Weights of a small GPT-style language model, trained from scratch on English Wikipedia: tied embeddings.
Each number is 128 + 32 x the weight over its row's rms, rounded and kept within 0 to 255. Layers, rows and columns count from 0. Numbers have three digits each. The size before them is the row's rms in percent of the matrix's.

# up: layer 7 MLP up, 640x160, rms 0.0893, rows 314-463, columns 40-79
# down: layer 7 MLP down (transposed), 640x160, rms 0.0753, rows 314-463, columns 40-79
up314 112:143152125236122090153043114153150101100114110087140117150104147129148075151118137102141081121132142133105101133091111124
down314 121:086117157188110082158170195106117132112153160105140094113105147071124163178090099122116143061110090131111159053165138103
up315 083:168103154141168099148142135053071135063178165131123159150108112105122145144156113121172126135130082155103116153084021130
down315 058:142145128109133099150142122147141145091083129160168112130134085120176086099147114140161116104121136117045116111126170151
up316 092:113119179123109128136115144093082138088099127098139155148127137147151036174091105113140111147054167084141204143091111121
down316 087:134112181087114168166131137149062158147146106157115106148054105073136186187097157166175154068164133120151084162119158099
up317 078:189163156117078102117143094193091147129101058124082168193124118119132137122121125129074148149142112107082126073124121139
down317 081:042093117106108107057135132155103149115169144151063147179115143085173158154119136139117123124149087114141099187122171175
up318 082:110118119115105102169137137081196117065155113136183187116102105155168142130115136078159145169130139158159124062118126144
down318 062:084144104074144110120186140146156103162111126099175098113183112139124145127091068087175149142055102125130115125126175120
up319 100:121151174135139121210190114148152153093110123073135162143109119138153138128113123102111178180096130156102095064101149107
down319 103:128134140090105138063099151077123116134124114096140143167088147151215116086142153149145131023125154174164182116140184083
up320 101:151124092159133047137108080109136161182129123086163153074100119137064135120155154140082166083087121172198107161144047157
down320 121:155176114117122189175095147100064148094186180048152095096124192136143137092111117136096090199160132163077095142145169111
up321 078:125127108057099145162096096100092129134170044105112178111042063096093163150106100076148148123151117144183168130106184173
down321 072:134112109140123131151121134137139132102178213174079090161129171144180133174168158120138113091202139094122115165089098146
up322 101:153134147161165111154081124132111133148093078161131165137121129107121071134111117139110187149127086158122178123193069079
down322 105:131113152151095124185124165157104110108117147130144110146122089173114129163146142179055121105117162163151178170163180133
up323 100:166071145194131136112124135145143041122144114145145141114122108102106112112124169165108178104170139063139154056176103096
down323 085:061129115121184154135168109136168171101100140133089171113123154157161179095130134080088111156095094127111054148103083159
up324 104:144114111135077159116112075091100099105100099175121136102102146131108120138110145122115125179106121129124121098169126090
down324 112:119104094085168091133150099137120108113122162112185090160162127124144118141172079103076141126161195158166124100138107161
up325 081:136117177114147089140109149125153112133123140170113156122149095116098114129112157070100119141125092161131160133169059078
down325 092:124102125145103132102110107126108146089167153137095130111113156125134163130123127120125155071177089130130121116083189122
up326 092:150103111136133154147116171136149125104156117057132145145146132180146130150090112110138186121181115141090163129094073146
down326 071:123145109171114110108147107109132089227235149116162137121156116121137153174162084140120100161071151116185144088101156131
up327 106:140107129177126081191132087111119120162140099102173146107083140146063115218078165084057166131119084127136166141123113097
down327 061:109119115111123137131123131138141101112136107129118086132124133108126072179124123161122146111190073126127111139146103151
up328 089:115138164088144130128124100130124077122093132111159184164130078136087100153098194091124136161127203148172181061086129129
down328 096:087091086126094161137147116101072104159114114126127140129119112107084089131167107131140125109075083123118143160092196121
up329 106:105143115120176092172130073107075159144119108144121188092084089087093116143109128070199141122145076182125160123121124180
down329 093:127111154077083133128152137098084150139114111100185120143154115089124122215131177135111121135131175152145134077113156091
up330 105:164092135129131124125090142122100175164120087048121151127099070126126110105127167126128209136160062159085147140114073133
down330 116:157128139133070140132132140159203137105150104086120164155125149120152082133104135139126128102112121123105167189051154141
up331 088:130117103162162079169115008112093121179103106155179126084137127135122148153119118150191112141087030107116129090095114140
down331 079:051143095122089122112097102069176164120203182133157150110133174088116150163106157131106131118148152148172129130097202134
up332 072:092102077088170105121141119168122124113143164071152167123085147109095154142088109121102138154133083124150164084109113104
down332 071:143136137120162090111160130141146110148095133123169144075182086088173111118091110116141150121089119122173177138126108162
up333 114:127106119204120141164148136144116122123099094131119121146166089117121127124137181143145161120142098056142177141100125146
down333 118:148123165045161213143098106102152082126165133132115148103064129103183099101116108109141167100113071157132110132155122111
up334 086:148117083144053104119139093083128137104140125105152176055142124126124206138157126163144126135082116087118182111189148149
down334 088:139138160077125126130117101079137159097160148156110124151142164157153167120099141106140131049160134102124113146065157114
up335 109:116102135095108080153144058123123134121105082145148105121088129133148172147155146111114093172115150105112118082082043134
down335 112:171136139178087138127134151127135142149106161099153145170139111087141068123117090196092108143099115180142096139156113088
up336 100:118094127133140103160133085126173141120125091104170091103132081152065133152070166100114123140169142137115125114088107113
down336 106:112203080212125158120153098155109104174070129145057151113141111096136110085119097171102104177100108075166166124127175174
up337 124:144135161161087153123073157088115078084123115152127092170145158106116116148113176072121136178131093128157191153140113061
down337 104:139155146210149122118148087151162169075181135163178123145090142126088125142120130132102087111152113063159124196151134132
up338 103:109152139118167103129100087112084106195093119131086198084125082121134118144143148122142157140103131137155169119111073125
down338 110:141112114151109093151155199098118140100150137150164118070085131157160113112157144229057089145147114120150125141187188112
up339 077:142118174125159136134141153083153098108142088112157163160054058114095095113109162089130148143175113151159091070168076161
down339 066:173097096102093123132088146095147153140160184167051121162185191153090143128133142123073091069177157168137109136083145088
up340 122:124128159191161124162141158137152069128103132123122170094063118126136173123123173101114196137167159132073177086067118104
down340 134:110128158089106165085137146174115190102200125087080127166173110118138128197126115137153158125129097108194080118134134110
up341 114:132169161151100108169121134127114119149107141121189127136151125142082132119135191164088247101176115117118145051101071092
down341 113:098157111120131124131081135071106117173108157073106083121109101146093093139153119096120149156163152132202115169108200094
up342 100:135088126139125044141141093159112102099083087171107194140100175133123120145118144129121121161088173124186140109117146116
down342 083:113095085127138114120110122126115083167171101165168099161155121089102158143145083121096139149106138112120173109174170116
up343 099:127159172167180059125118077126101151159152130064158106152080101080123089137138127171106141145119106109135149119117037161
down343 103:134090187139074152210166151143120163127173153108126080090145172095153152144116155113142163125137153132157169113109129100
up344 103:128134170137145099166160128120117134131138122137158139110087086151077162222023136144114109117175093111107156131081131132
down344 118:195182105081134133154108134089138157126212139143103099110126156101115102089233159152137145115127122133113099160112179142
up345 105:091090108114190159125140081131095082151124137089122111151124142184102121173116165134139136091099145149135177115093151144
down345 111:173177150096105114108072096106152186150122067152116138100134130108129108172105118088159135119097167120150079176138119135
up346 105:162152117135124105124162119139128154141110138143125165165129132009120060100133178115168136076156119093143193082085069182
down346 104:123171136131100168160083089103104117180094126115171076147072107157140127173149154150098143120069180132117179109179142107
up347 106:128132152117131133163133089085142116134149116088178079114103112098136094123092132086088107106107162103137162160114079176
down347 122:093121090143146137076061176106129084139135203185186159073091132137158049067109083124105174123113158146091111105109167105
up348 085:129114173088148098138193107130148131085117151123188126155077147166113083130101142080119119125113127102074112087094163172
down348 072:121086139157130137153123134094112158087088089159128073130081122153174146182163137104119087097172062167148135138095116114
up349 100:126107125168111142124097062096137092123105076083158135128179129139120144227151168117137128132098090133149187117155133088
down349 092:062107147109085126143097153066146065145149118157155155193158113139163135150202106109128172111120169148124106104157108144
up350 097:104134152086146127117144157130112114123172123121145148095060163119063048125120204038113149146154136198131128113153149125
down350 103:143127118148115089090120118124169136141166096145093181166080147158102166142072175160150144166109063116105145131110107093
up351 104:092150173142141092117164090158153124178104158099125098122088098133105106150139138116147107094088142149156180137120087168
down351 102:136117125107097112153160161134119145125126113121192085107109121128112112143079156147106092160076160093113134102072121146
up352 102:140135133187186085132123097157111141156122164149136133075125066110158155160141121142138166113103128137091168142108109193
down352 115:088164107074099119170119164132105161103188131191114088191124143104164082099110108159106159119160138091124150138113085169
up353 117:151123117120181098187122110089135163129159127171101172081130085059076181125130094088180142117108072091199133119103100137
down353 120:086192125159115120137084075109128122147125149137106126085122118176161118136088163176118091133099162131058149125130119149
up354 102:159110131126118130101094117149102039128151079113167150136109068107115149143146145142171153078112139142200198087119147151
down354 096:101140125116152126169148142182131096068143108117098098155136084168182156135149112147107097036167130082165108115116153159
up355 117:120122107119133092122177152103162146183149133097219094110095096129126091130097135100108137133136115054119148105139113169
down355 130:126108074165111175068139104200114108160139050070072110134100164121113159182147120112141148105157204133162077155138100095
up356 091:149124080099254137128120151135091166158139133124094180139116137133085170122062122101146099114173165174109076102175131134
down356 087:109115119134107119148168132157121120164077186072120101133177097146027143125151141137123120142187074089155132167138160125
up357 094:123112061101146086117163104102104107186158161074177044143039138120086141102130100087076131127149093162100132146162112126
down357 101:092174127175164147161078149109089155114117184117090138142135085190154109108130088134098130128107161139064152089102038105
up358 102:131132107163144094111105096168042103150136101096120157119115171133086110155148102142129135104113144091128121136082038145
down358 114:148160135174185127153184110096161186105089125078130135124139138153144138119163089177090091120108064109102145107097189116
up359 113:134087107150063119186087163115123119178156138097104128157176130132099099151128152142104111111139133142144106131153116096
down359 108:154135096115136133166080114084184137198107090084114117163069122144169103149129073069148100196151145087118145120110121157
up360 078:144088114095111114127140108151164117167103147151131168146132129123041131175156177134142121101092164122140126178096075111
down360 093:098113123136160128118196096135090152112149175164092106087125180096122126045199146140062140183144110125144097082175167107
up361 085:149075070163106087125124066135136123189103141126106094063147134127113104092148137171110152139083167141175122144164077155
down361 099:121149159154113112098092115116114169144152097142198152138161133118112168089132119167161048102133173135134072137115166122
up362 097:145103155196138116159148098106118140101110130161118111103061124118099138111110123122078121207160086121141165125163118126
down362 104:134117106115168118209153110098149109125101156113097130136149117083156077125118151155161111061105181159112118142089185149
up363 107:125131076148105107145119103139133160127110097141147078147160126100134135120167147088140137154134130120112107089103126172
down363 115:140140155155154120167109138125102107095159129083060099118130133121139127161121116099065111097158112183185109107159147104
up364 070:163114146134156085124107077114099155144174137137124136161128122110079129133154211121113108116159142164148138106047119110
down364 066:208133144158129122132120161091148100113136079108120120126107108157157156107124120149167135109126095144115147146147077173
up365 093:134167139156103103187153167153153146052144126076180131150101135139149093198122112139114152125102126058069147152094115116
down365 089:093123119081124099133185083112071146095172120112043126139142176174142142188138119107149123101129112143138097107143193122
up366 102:149114183182144136152178119169079054125097097083090194180112143100175130130122130142136129142145144116132182083068130159
down366 123:131163121085101156047132138195161119112111092130099131150196139109093174135157128098163072129124136169181112129179137145
up367 112:117092168149104076134107131121062107133170133088160159137095085148089137169105135087128108103166135194164142061126136130
down367 111:159183166148145120130128128090139081139093108167061118130100103083107093135115162062139168153168138111104145094133098164
up368 113:115081114121165175110119091151082087118177107048162107138174136108110169126120209093147152095113093120122105074144128129
down368 098:157111154163043141129153119132123127107151056087161109145108095098158138167119149163127100114108122137147117135159116195
up369 125:178110203123085117152129124074082098102201138140095125096144103143067125149072119111158121149099096181159096165149125104
down369 130:167111127132096130145111137147170142168110159130103135131146104152037172123205147085119176135141075084155112120184142122
up370 085:128095150153175147167162084136121117179120124110108094115160092095128103083090160111137158163094105107140120089129121151
down370 076:172139121156128078146104163062110100120152075126134146155084095178147176152117117148151121129103142132108145173097150163
up371 076:160137144193168135193138062121112132103165107163129119098155131118114152120100137129147108120104063107134131104121129074
down371 076:032065103094103084087122162156168077170137149150160165097092128109151126103111093150152110160104123139080111126221159143
up372 094:162108080138113087100092120114135157097105009126106165117092108159070180126132148113088113145161132106116115135117089109
down372 102:121130142112112172159162157132089167095180156109135190148159142125125146102155118164108143104122116212147142113082194121
up373 098:131134081133158057136157040132094169128192115132187087097082162165082169141114099140161122099130102145119069145162137175
down373 116:135190094138110103121062136185152142099150113103109173172093118116078111200113216180181162148152107109139142144155071164
up374 105:155061116079196124155140127094076124122121159112109158086092099146134137134092209088126088112114160184159135134132106121
down374 084:142141076155083122128168113161053138168143120163132084150149130101081139154116055080099167131080077102136188154143125144
up375 097:160145167116149144125066116162081113207123146117101171146110105097095096157115145151142135120165174141123142116149116142
down375 104:086080080121108095113146128094120129081121148129136081157142151160151107152112095133107112123143095109100141195154179135
up376 086:141107155124090124169134064112164095142145092195124127139155119108113080146092163161124138155059112105147126096162120105
down376 081:120114138138116097172116177121116142146110161112052130097127243156086117155066150127111117099123085126130168121081162129
up377 102:119103123112101065151130156062122138125123099094149121157108121114131058161100158128153123136117116162111157146151075103
down377 102:083130132094166060087166133160104110173110049135106108084133113138186106119089084118125156154129120122165128077145137146
up378 110:116142093157140155204119129094190112144184162039147147138143155126133079142121132137086158105108100123160132123113173174
down378 106:133086121170109167104153129197088097057107171154142161107116153165118080156099157142193150111165123118127145125099110150
up379 081:136151168148057163183130078091168114144159122159083114147100091100108136117138147098141164143106056145158148133195092106
down379 069:193139144133134080135062129122070132088143107128135122149119170179120142135147137109130145052135130119114134118091172122
up380 081:116053105155115084178140070093136102188116128161114123085095163122085140193122139134165113097140086155136108098144139132
down380 079:071159136142146172084102128157154125105179189134114137106093112125162074139176140127130115064124160100166116157141165156
up381 113:132108109109158079162169111117097161139103114162141130173105052144082089146094122068139079157118076148165114152101087175
down381 115:097128131131117096189150101120155137113144084158150132176127065105167160167123111067130058134091112166126115113088171156
up382 105:131132114128103140094146094149122103174096093126160111137108122048098154139129136108147235118063119147100191103125150170
down382 086:094116121126126162157139118082166170176148200141126139101084154110118118123117184097156174169100107135112152097120105148
up383 088:167143158127115137113149080131123044114125037129134184149110145086143160133148155076154168134163111160125189107094100102
down383 087:055095111102103143120144134116170187074169114169119087130091127152140183190123142079144109112071136153119060123148185149
up384 114:127118113177172072161098135127134130112137124133118188149171150107141150147127165133124153073114148097113190088146033115
down384 127:134123157104099109125170144166090103032093122134124109110100072168162124139164106147113140136123127120151104105138180107
up385 089:112099152107097132098143114116122059120154134157214083121141097149136100174129129100172172122055158120155098143144137122
down385 103:047098112114169120101118093137144189119109119139088173146133166166097142128139132109162123138127121134109143144139194133
up386 114:138097172229146071156142109116115112135128079079156141173123146182161102123071138108111107113114141103137109149150120157
down386 123:164109117085077147130126157130116131149144109075210115099125162075067090065120183086184187133139126085158106084063114142
up387 109:131079144133124075136122096116143092139113146131175093105120127111090074136105109081174138113151149175120104162109128058
down387 089:157141088147100106074148108151185158134083166082168154156118153137073119147114173175122108141082074144120135099133134111
up388 098:114166078148172090164156138104087066148176154098131166086081170138149138117091122132132157106124104067077122092145104144
down388 098:123157191118129186144078142136141128129107117169030088108136095107107108158130096108156159130078138183141119105131146145
up389 117:113105128190131078088132080128094071139202086163191119110075166146157137172095155156074159146155097116098094087142075110
down389 117:132150112122075159109101103132131120189127132119138076170109142179146110211099125146146121098105116147153129171103122165
up390 091:142107120149174138182090132103087126099096149113157120081097132144108119129098201118147128145124083095163118148155127140
down390 076:160113212155135172159150109117069159157149104064130098119150159046138138134115062080067139117147131116142088123154136113
up391 112:133087158142169070171092147148130142138143158116121124105072145183111064152068132108100112116067124154179164157109048116
down391 122:150175157097101132149126184136148093122136165080128133110142124160102198102114116092103165153165157129166106174106150156
up392 105:133080138146136126128128140135119120111118117158119113156099092119096173096104126150182121230165056129109125121110147146
down392 108:203155143080157094130188157102098148141124180150154144078141137109106137108165131141122096092096156101176171146142100176
up393 090:121149148175080096128165094136092062129123116051118119091111061175159087122147155169085193156153070112095120044040111111
down393 073:149094154119141128081109146158210152170115110175083130147089115143098130109181149133148135092103123156083094122101184105
up394 106:124089149087104115134140149159148159133103110090115150216128086150082139160122136080122131102103145105187188163109121124
down394 103:105128106157120151143142120084099167158140149154164134148141161151125138119070175129186097119094128201089147134142173126
up395 121:139114107177101104132099132105211101165132141120145091166129131067188135113106135114179134116160122082115155058076138119
down395 119:128133139113080131142096105168104110208095121125151106117032095114100145098148113102164134114084111160141117119171146093
up396 079:108182132107114126073167121138139069162104130090150114133102126153157204168156080120138173152098093176130117160134149123
down396 081:166135191158184119168073077129102129122139132133140100127121167116128187148142161102127132072185102137138126139106186152
up397 085:157166144162156041180148056107126151133160180137139159118110072084086093147153130166122139112155078141098139099140064155
down397 069:077172087118128123134163167099150150114119232156126112060147130084141130159160138144142124071131158067108129111065175086
up398 122:115121100190068143109114106104143063132108087087173129117077137080120121124124139104128205099163176137068120066108062118
down398 122:165067079157149143166179106085144123096207140115178148166155105127123145051041119162127102170135126123093131073130117122
up399 091:148150144160160077079107132149100113114105079133120174107142191135136121115110125087141128153124160124181161172158134106
down399 067:099094104132130156123160148167115150101104180112160014126124101119137174148133117137120130125111118127137153117171094100
up400 087:101097185110092125095115131122091072127088127075132123177088178144148106159131232086119149127174133148121181144183127126
down400 085:131100061140097165158090070159179164139147129187115096098153130151098068124079070157108059160057076103160129145114143127
up401 114:113076137164084019177115126109137183191124070074146107141143091175079124127096092140125173136159078153127110144146131108
down401 118:072159140117091133179100165092149115171088083115128104150069165106159125127127099159107127128121109154031130099145086117
up402 119:108110167159104127059081100152124056115114159123134134164094114107068132159140200139145131074124109113134191081098084077
down402 128:096125165137046157182028168108103143132185103159142082122133121083102132133151123200134124130142129098142094104151147104
up403 097:085144093121060172162151127070079133174089070093159077137081176122140097121134093085147135143083121138102090143142184156
down403 095:146110094110125106158134076096092163096193156167111145135101129184135140184120159168123101150196139116154145144091124058
up404 067:151138128093161067232145102135169164104171160117121169111106113145133130109142166099147128139090132122157114144219163152
down404 062:147180124126153116138095134115078110124161129148087142136165164133169128162160150143134120077187124113106052134097180101
up405 073:166092177105117111167158088105108119126099125093072160058115093168081156120134173075102146136108152154123125121205132119
down405 072:094148123130099170127114126118144197096159168148058142142126181104179190152145143098113142080180118151090086142065168133
up406 112:149136107156106157116127157115149120109180144155119116170089180107173086154072126096154152154126144114134184108123113150
down406 117:153133116101127111123141136120085124151109109141117072083142088135138145105157188158074137124135131151158112173139092107
up407 117:142128216114153118122116121135098049087236142129101112090122145148128096151104118095098118087150097166177137127101094133
down407 113:155122069137088134134112104155118137133044081135131150129121100114152153164166094192142132167129157072057126125198147121
up408 105:172100218114078132134130143089112118087173127174132068103115080132112109136054147141139152162087136099118106144171157130
down408 106:075150117131082169139113130093163148110180135138132066168093167112149178153165170132070159121112132069107111112117172122
up409 100:165138179109110138136126112148158112167159102070138094176016128093158071100097164137094130172138154117149174102123133171
down409 092:142127143165132094065107171079086151117140143108102129155122122161120080098105082138062120174081125106194107170148122117
up410 076:201083102134130058119147139072141113140164080125107164140105128124070120123088095147089120149195073135108141100181073110
down410 066:042090135137113171137071218142143161133099161112105100154125144146151156129165051154108132089129163140105104154117175113
up411 111:155133202136148129121121057135154097061192097227140147159083083106150104157048129051193082138120139134121109130104162162
down411 117:142066160141135110120122099093080149109117137134115117134084095148170134107147141125115083100156131148118122194062167111
up412 108:143111143131120125134092155112079173140167103172145169179071106158143131143099078095119085118056137073194189128097154154
down412 108:157178068070120135066079139161159167096133132186100148140121160179092132128129119139139150088121109077146065106147041129
up413 117:162131177168124070112117114129131125122165123142148125099130105120124072137131119107111151144128123115180154173107117095
down413 116:114096126133139097114141114158135166114093136117148109155118147129146177104057143158094108169108147136117136111163082102
up414 113:173120114129155085096141067152094137184163118134130155163120121080066152128158130142084177178089120159085180085125116125
down414 123:115143140115107094115172127068134184127108166168107142159075129114142154097143190151083164143100114110132118124152158171
up415 090:143118179112176090144196093121077103097139110189113106118117099057129154154133130078121125165123057109094141119116123191
down415 068:167122118148130116101113182134061145117123237128129126087141118164120143058135103176152126057142177119106157142144117130
up416 105:165102137177185074222167145144103128116132158149146169115134141133125136117101128120092169157151037088077207115062129122
down416 099:132170107142132046132119123087138148174141203153104098097121151091152050128136148122132099113116107139096114094050169154
up417 086:146156151132148155079160046160077017166099107147128106125119160130090187131120145100170108105147129105121109127104121154
down417 072:143135084097152134194148082106132117143086137160094122128128086138199088163141110143155146143145178127076139159093099110
up418 070:117133122122096195130179064111114115156137115143155158115052185130091162133129102178136120148172109155165156089161134117
down418 077:119104139119138115141127108122109137092176150139104115125162113133171170112151156090110142123123155125091111172113149152
up419 094:161106126112133160110118087094113101202160100126070199120089080076113117089070133102134117154137164159160141063126135156
down419 106:127118157106089132103120110093123159133143169129139096106156188154083175027103139130110127097121134192125140153110154151
up420 081:118098176128196100159160124116159121145208161117076164088102113150145130096086105091091133135109106152125115049046127120
down420 072:145213133164162162108041115164142108142098084086151099137171170089139141098151146140106093112125119141157141187190083088
up421 106:145150184141115118160115094089114104126083098153156160106104150105141113134103171038136119191080153118103141141047097123
down421 114:106137127121167123057076149177079164085143114126155146138188163141159114127134146123102080101162098106127089113142141069
up422 111:176082108162075121105162125143131140171127113118122147166143073108042110161121102135121178162163144148139167108092121132
down422 115:140108166128073129173138089165135136105126098135133104075123156129139144162088126099121110151070149167083103155135116094
up423 093:144090129117061099146117157089127131077123132148120165164126150168084207156137120129129076152165098168132123174128130104
down423 086:152132103143153090123181177134174156161165167103113108140086149104137133109113107134092179107179151096107123161099110101
up424 094:123109148155140102158132120117121090092148110146159106124119158154120098100118152094127149163107143139087128105154135122
down424 069:135132106152088132089135156158134147159140092145188098109169144108094126133127151110120164142166070103129171152090165152
up425 105:172100126153082098114186134109145183155134080182073249120142078080052147122135092144149174144143082112157140124131095090
down425 112:119186174094085090170120150158132105118100132137104085114145119101151078147105124119103115171077218119105135164147189118
up426 098:125076172122170094126138079133093149131150156115108115128064143084084175140095111138165110105125109141162111161163081178
down426 099:090098171104089127130135141127139116140172112156143151112183101171148055167088148119124095120101098133105144072100118094
up427 108:135074176158127119133114124090111139100164075135081123099136096133104166095084116115104126155123095152165190128156107123
down427 107:107133175166148087080139109145178084193153120133131104090109111092164160140124143145147145087131188135142117063132113151
up428 106:152147106096161113150085127119145120105101111161099173101111107125099152183133214068129096146101123132162151128089091162
down428 111:148111110137131108182202162119141129120166172072095174127138180171179150092114141152099135132117147112123067101200105112
up429 104:138114171105198086183155125137126152113155138146128123124110099115085103124094123085130141211108044175114111114136138112
down429 107:114156115135204133118178124094135157103067175143110138069085140076164147132155135157184122088098092092100140145145171137
up430 112:162101105175155115147124090096171161136164112091151159120128070129057108180079192055169150112123099051156147153106076125
down430 116:119099168138155128097124177136168040128181102169134092086054116084077084155121143107187149153130110088174111117133120152
up431 098:123141189135135075120129112088138099099094077190174181115107114156113162233070131134133130156148098103137140143135097129
down431 108:142149122154125172091106092068149169140109124108178101111197159123099149004099136119063162112082133108128099092142133123
up432 097:142103173119125105131099093102143136135160147087099092070102161041132087101149138140127105104084155104181114174101116179
down432 101:100120118183175150161118136067074090134140096133164114098158121152122120140050183092093102081154139104056171135115112070
up433 110:152140169174145111137169092178097091168102132151134126150069140065129120160077150058143125230124123101145175134152143178
down433 102:140121179142120179137106115105106086129116136099126093156118085110114130099178144123121202091104112146153147133106077125
up434 103:146116163124156150137083092146129139190133081145101150169129121105122090119105120081127141127176132114128137106115084149
down434 112:121136099145096082135156114147136149064159127167153102164115114146130159180143105147070115133100129102124152143159157140
up435 112:132160174111167129139174082099109057206088153079112155166069151135130118143082130097166127160123133133114176091143082152
down435 119:139117161143140145083151123110198157078126114117153097147134114116080156143171109148159148174115170147214069106118125154
up436 095:186084172121065147177132117128141147167149082158173134113126119099136100163101098134164130145064111142115137091143155095
down436 101:070129093128128150110171121152127166094086131108113049107123140173110101127181106119108139132136141128174114152153172170
up437 118:152134125154156040141118107109079143179107154132103170104107151113108059152068124130182107160088123159158129087172147112
down437 120:139122173157082078093146111116153071158143079116153110103184122181110153146098186152088113113128090138187076104114132083
up438 098:131096141104142054127124117145113152117099106215175162078135105065094166141144139081145172173107120130116098123109090117
down438 111:162123129163122156120182187124169143137131155070108105153110104186108082122148080157168104167096176054100141148120113124
up439 091:143071138118109088185177101085195104107144132202158142098091106148114167122110141146122091098120078108143114112199120109
down439 067:119097136150181082186119163173085154141150148125145132114108170150135125112089135141070136137174163125080104119039154127
up440 083:200100123146103084107123074147143169128152084099117160154114071156102147090126179180094132115149074088148130075092033093
down440 084:100142148185087157083127167164143162092152141153064117189175148092134164089094158116172102138118189131120104182113178136
up441 085:110120122176147165104106044106139086255161122152088084113148139105128152177119098188134161112124136142122118120148110135
down441 100:044161121091203098113162141121104119060086210105155160108133147113165099137117169067118119105115176103114168106113155138
up442 107:140154121179123127157100128127069123040162107155221139119124107149145144163097136112176198127145157125076116080138126142
down442 114:140088056091095120113143089089137161150109088161104117149125126156107197109178166117131126132131073141100106121158142159
up443 070:173140182155140163106104138100063103168123110163193113197148160109101095187078136074202130140104093143107111144108145169
down443 056:132151126092169153143109157103115150123147100131108112113155126144193148144214102140174128132135160132113057122157157102
up444 111:155132079101098089106032098122129138105122052136095141140139150100106155170139128099153154168147153142096164157099137099
down444 120:089147107112118086148144146075111134134139116104117096093197161137142141143092118072089117124075063140147133112158119110
up445 107:110070124101122102142108125064077140137077097128199163111173126104155078124092162027167173154111111157169169119124107111
down445 125:082105121108166070131140124156101114160162073099129157121138090101175100138085082136152164125104145133119131096140141168
up446 104:104133178185188096150100114176088109096178106108153143078140081123144110161096139093097157171086121053144187129090062109
down446 107:101184073186161132154122151147100089099079163123090153132153212152155106107123125075085118095131161099152066098057099087
up447 106:129128106149096117094206116128143157137129145138142128099087122123130131144114134059131174162170135081069090109123143128
down447 109:146099124128091124102109132112160136117143186131093083116117085120099114120089099181158139208086156142101156180136174136
up448 089:173112187100156080187141149139126135117129101162133180141143136162130123104039098078133100142099099132130089177158121075
down448 089:137154095174173113127101112147152131131158129058120089121113130128122156072209097111132148112115069082092148123129180138
up449 120:168150070155119099069066060132166108110178125119145162112116106068076049114091145131138161100145074071167191095084090141
down449 122:162192190118120080162137147107108140127127112172111127130145101167148168142074159111148070160066184150108072143089127148
up450 087:152120113139111159113154131127142104115160131109173087158016138135086093149171138109095149103162094068076095113118108172
down450 075:155102145135119145104160157210116114086173186135127080149159186140089157150076081112121114133086095146122157152058129112
up451 106:182087163156112085116106127123175159122099096152132125124036052107070096147159144137133093150109151112153204171115104147
down451 108:124084177183112175172127095093181185137157107137184048167140143079143108105113108141045156118141093103113170092134081083
up452 102:131124138187125116072121103130132095113173155173135152104102072079096188106126151137103151159166083111059196059095091197
down452 082:108176131112097136140115135186144109165119139109154093078145135121156114104164129107108118115087160105120037146119113131
up453 116:160114095159160147129095074163116099085189108160144184154100078069090140163100164148162166119165066056137172090126092136
down453 109:141148149133127124125134071116123146152097115117140099069139167149128156099115180102140134101118150120181081144132154109
up454 111:145064097084067121146168127106161134168158177079108096179142135120089064154094118114098176112115174165141104128130109123
down454 118:150127136050077163153141157108144115159085097131172155168128170125142141147164154092121194140156180117136102129111091120
up455 062:191149180188163119138142130101079115128205071130128129165081160112137118154125110162094127108168101143107122097127175103
down455 071:042124135144149136114097128133128126160085127122133100063128113108146095092153089137125098162096147094115106152202116117
up456 082:176136157157111105110138120131065089084138102135103132120102170073073121117098177187150174133149103092114160129092134140
down456 058:152183154157113127146094141121079152123146122095134083150140133110136142110141102117115084129079168116134094164088118151
up457 100:174142138125158126161159087144091122096064082071110221126140088074124106207142197111178120161130067170115136144113099120
down457 101:147141090150122125193106133116155075085154120111132150109151168166178106146037151146112099131093144147066093135076082136
up458 116:104099211063159130127087125100103062075158131113099124124099186166148149142118110103140063130117147091135126143075118134
down458 117:117135053159130138137136098132154168143077148088151162120127107107075129111155132204110155170141120148105136099187113124
up459 093:165161118135137100191154095145090143066103115101161208153139168133166144167135111095119112151110112092146101112111055117
down459 099:125181110113129133183182090142132100118105154105159130177121146137212085146119145190102121107101193089138094064119126166
up460 112:111118122137092111144131137052102128150162103150129158123117132153128128114091136115141187158114112063178129120106124150
down460 141:109132152092140085136114115163120055113103095159154144091123096103131097083110126130157167101158125169183127130151189151
up461 089:160102176120154093138168121142061150144122128128111158130117126086079133138155070137113147153156087114148121159125147126
down461 091:109147131210156113140107085057174123107141101114127104185117116146171111138101214104154078083119119152110127113128112032
up462 107:138167134142104155121119131103128113100103085160121146082070102081106136123111115070144161163161152105121106129126047174
down462 103:157107161124129111150140165120151185098158101106139132159195096077145113088140099126108181117160131095135083132140097103
up463 087:109169162101184084128182092087080111123196120160156143148112127115097133119130134162104156156077085132092184066095105228
down463 088:121094131137077163112108137172118135136146182091082121156112151141148154150153156116165069105099101108122143092162132098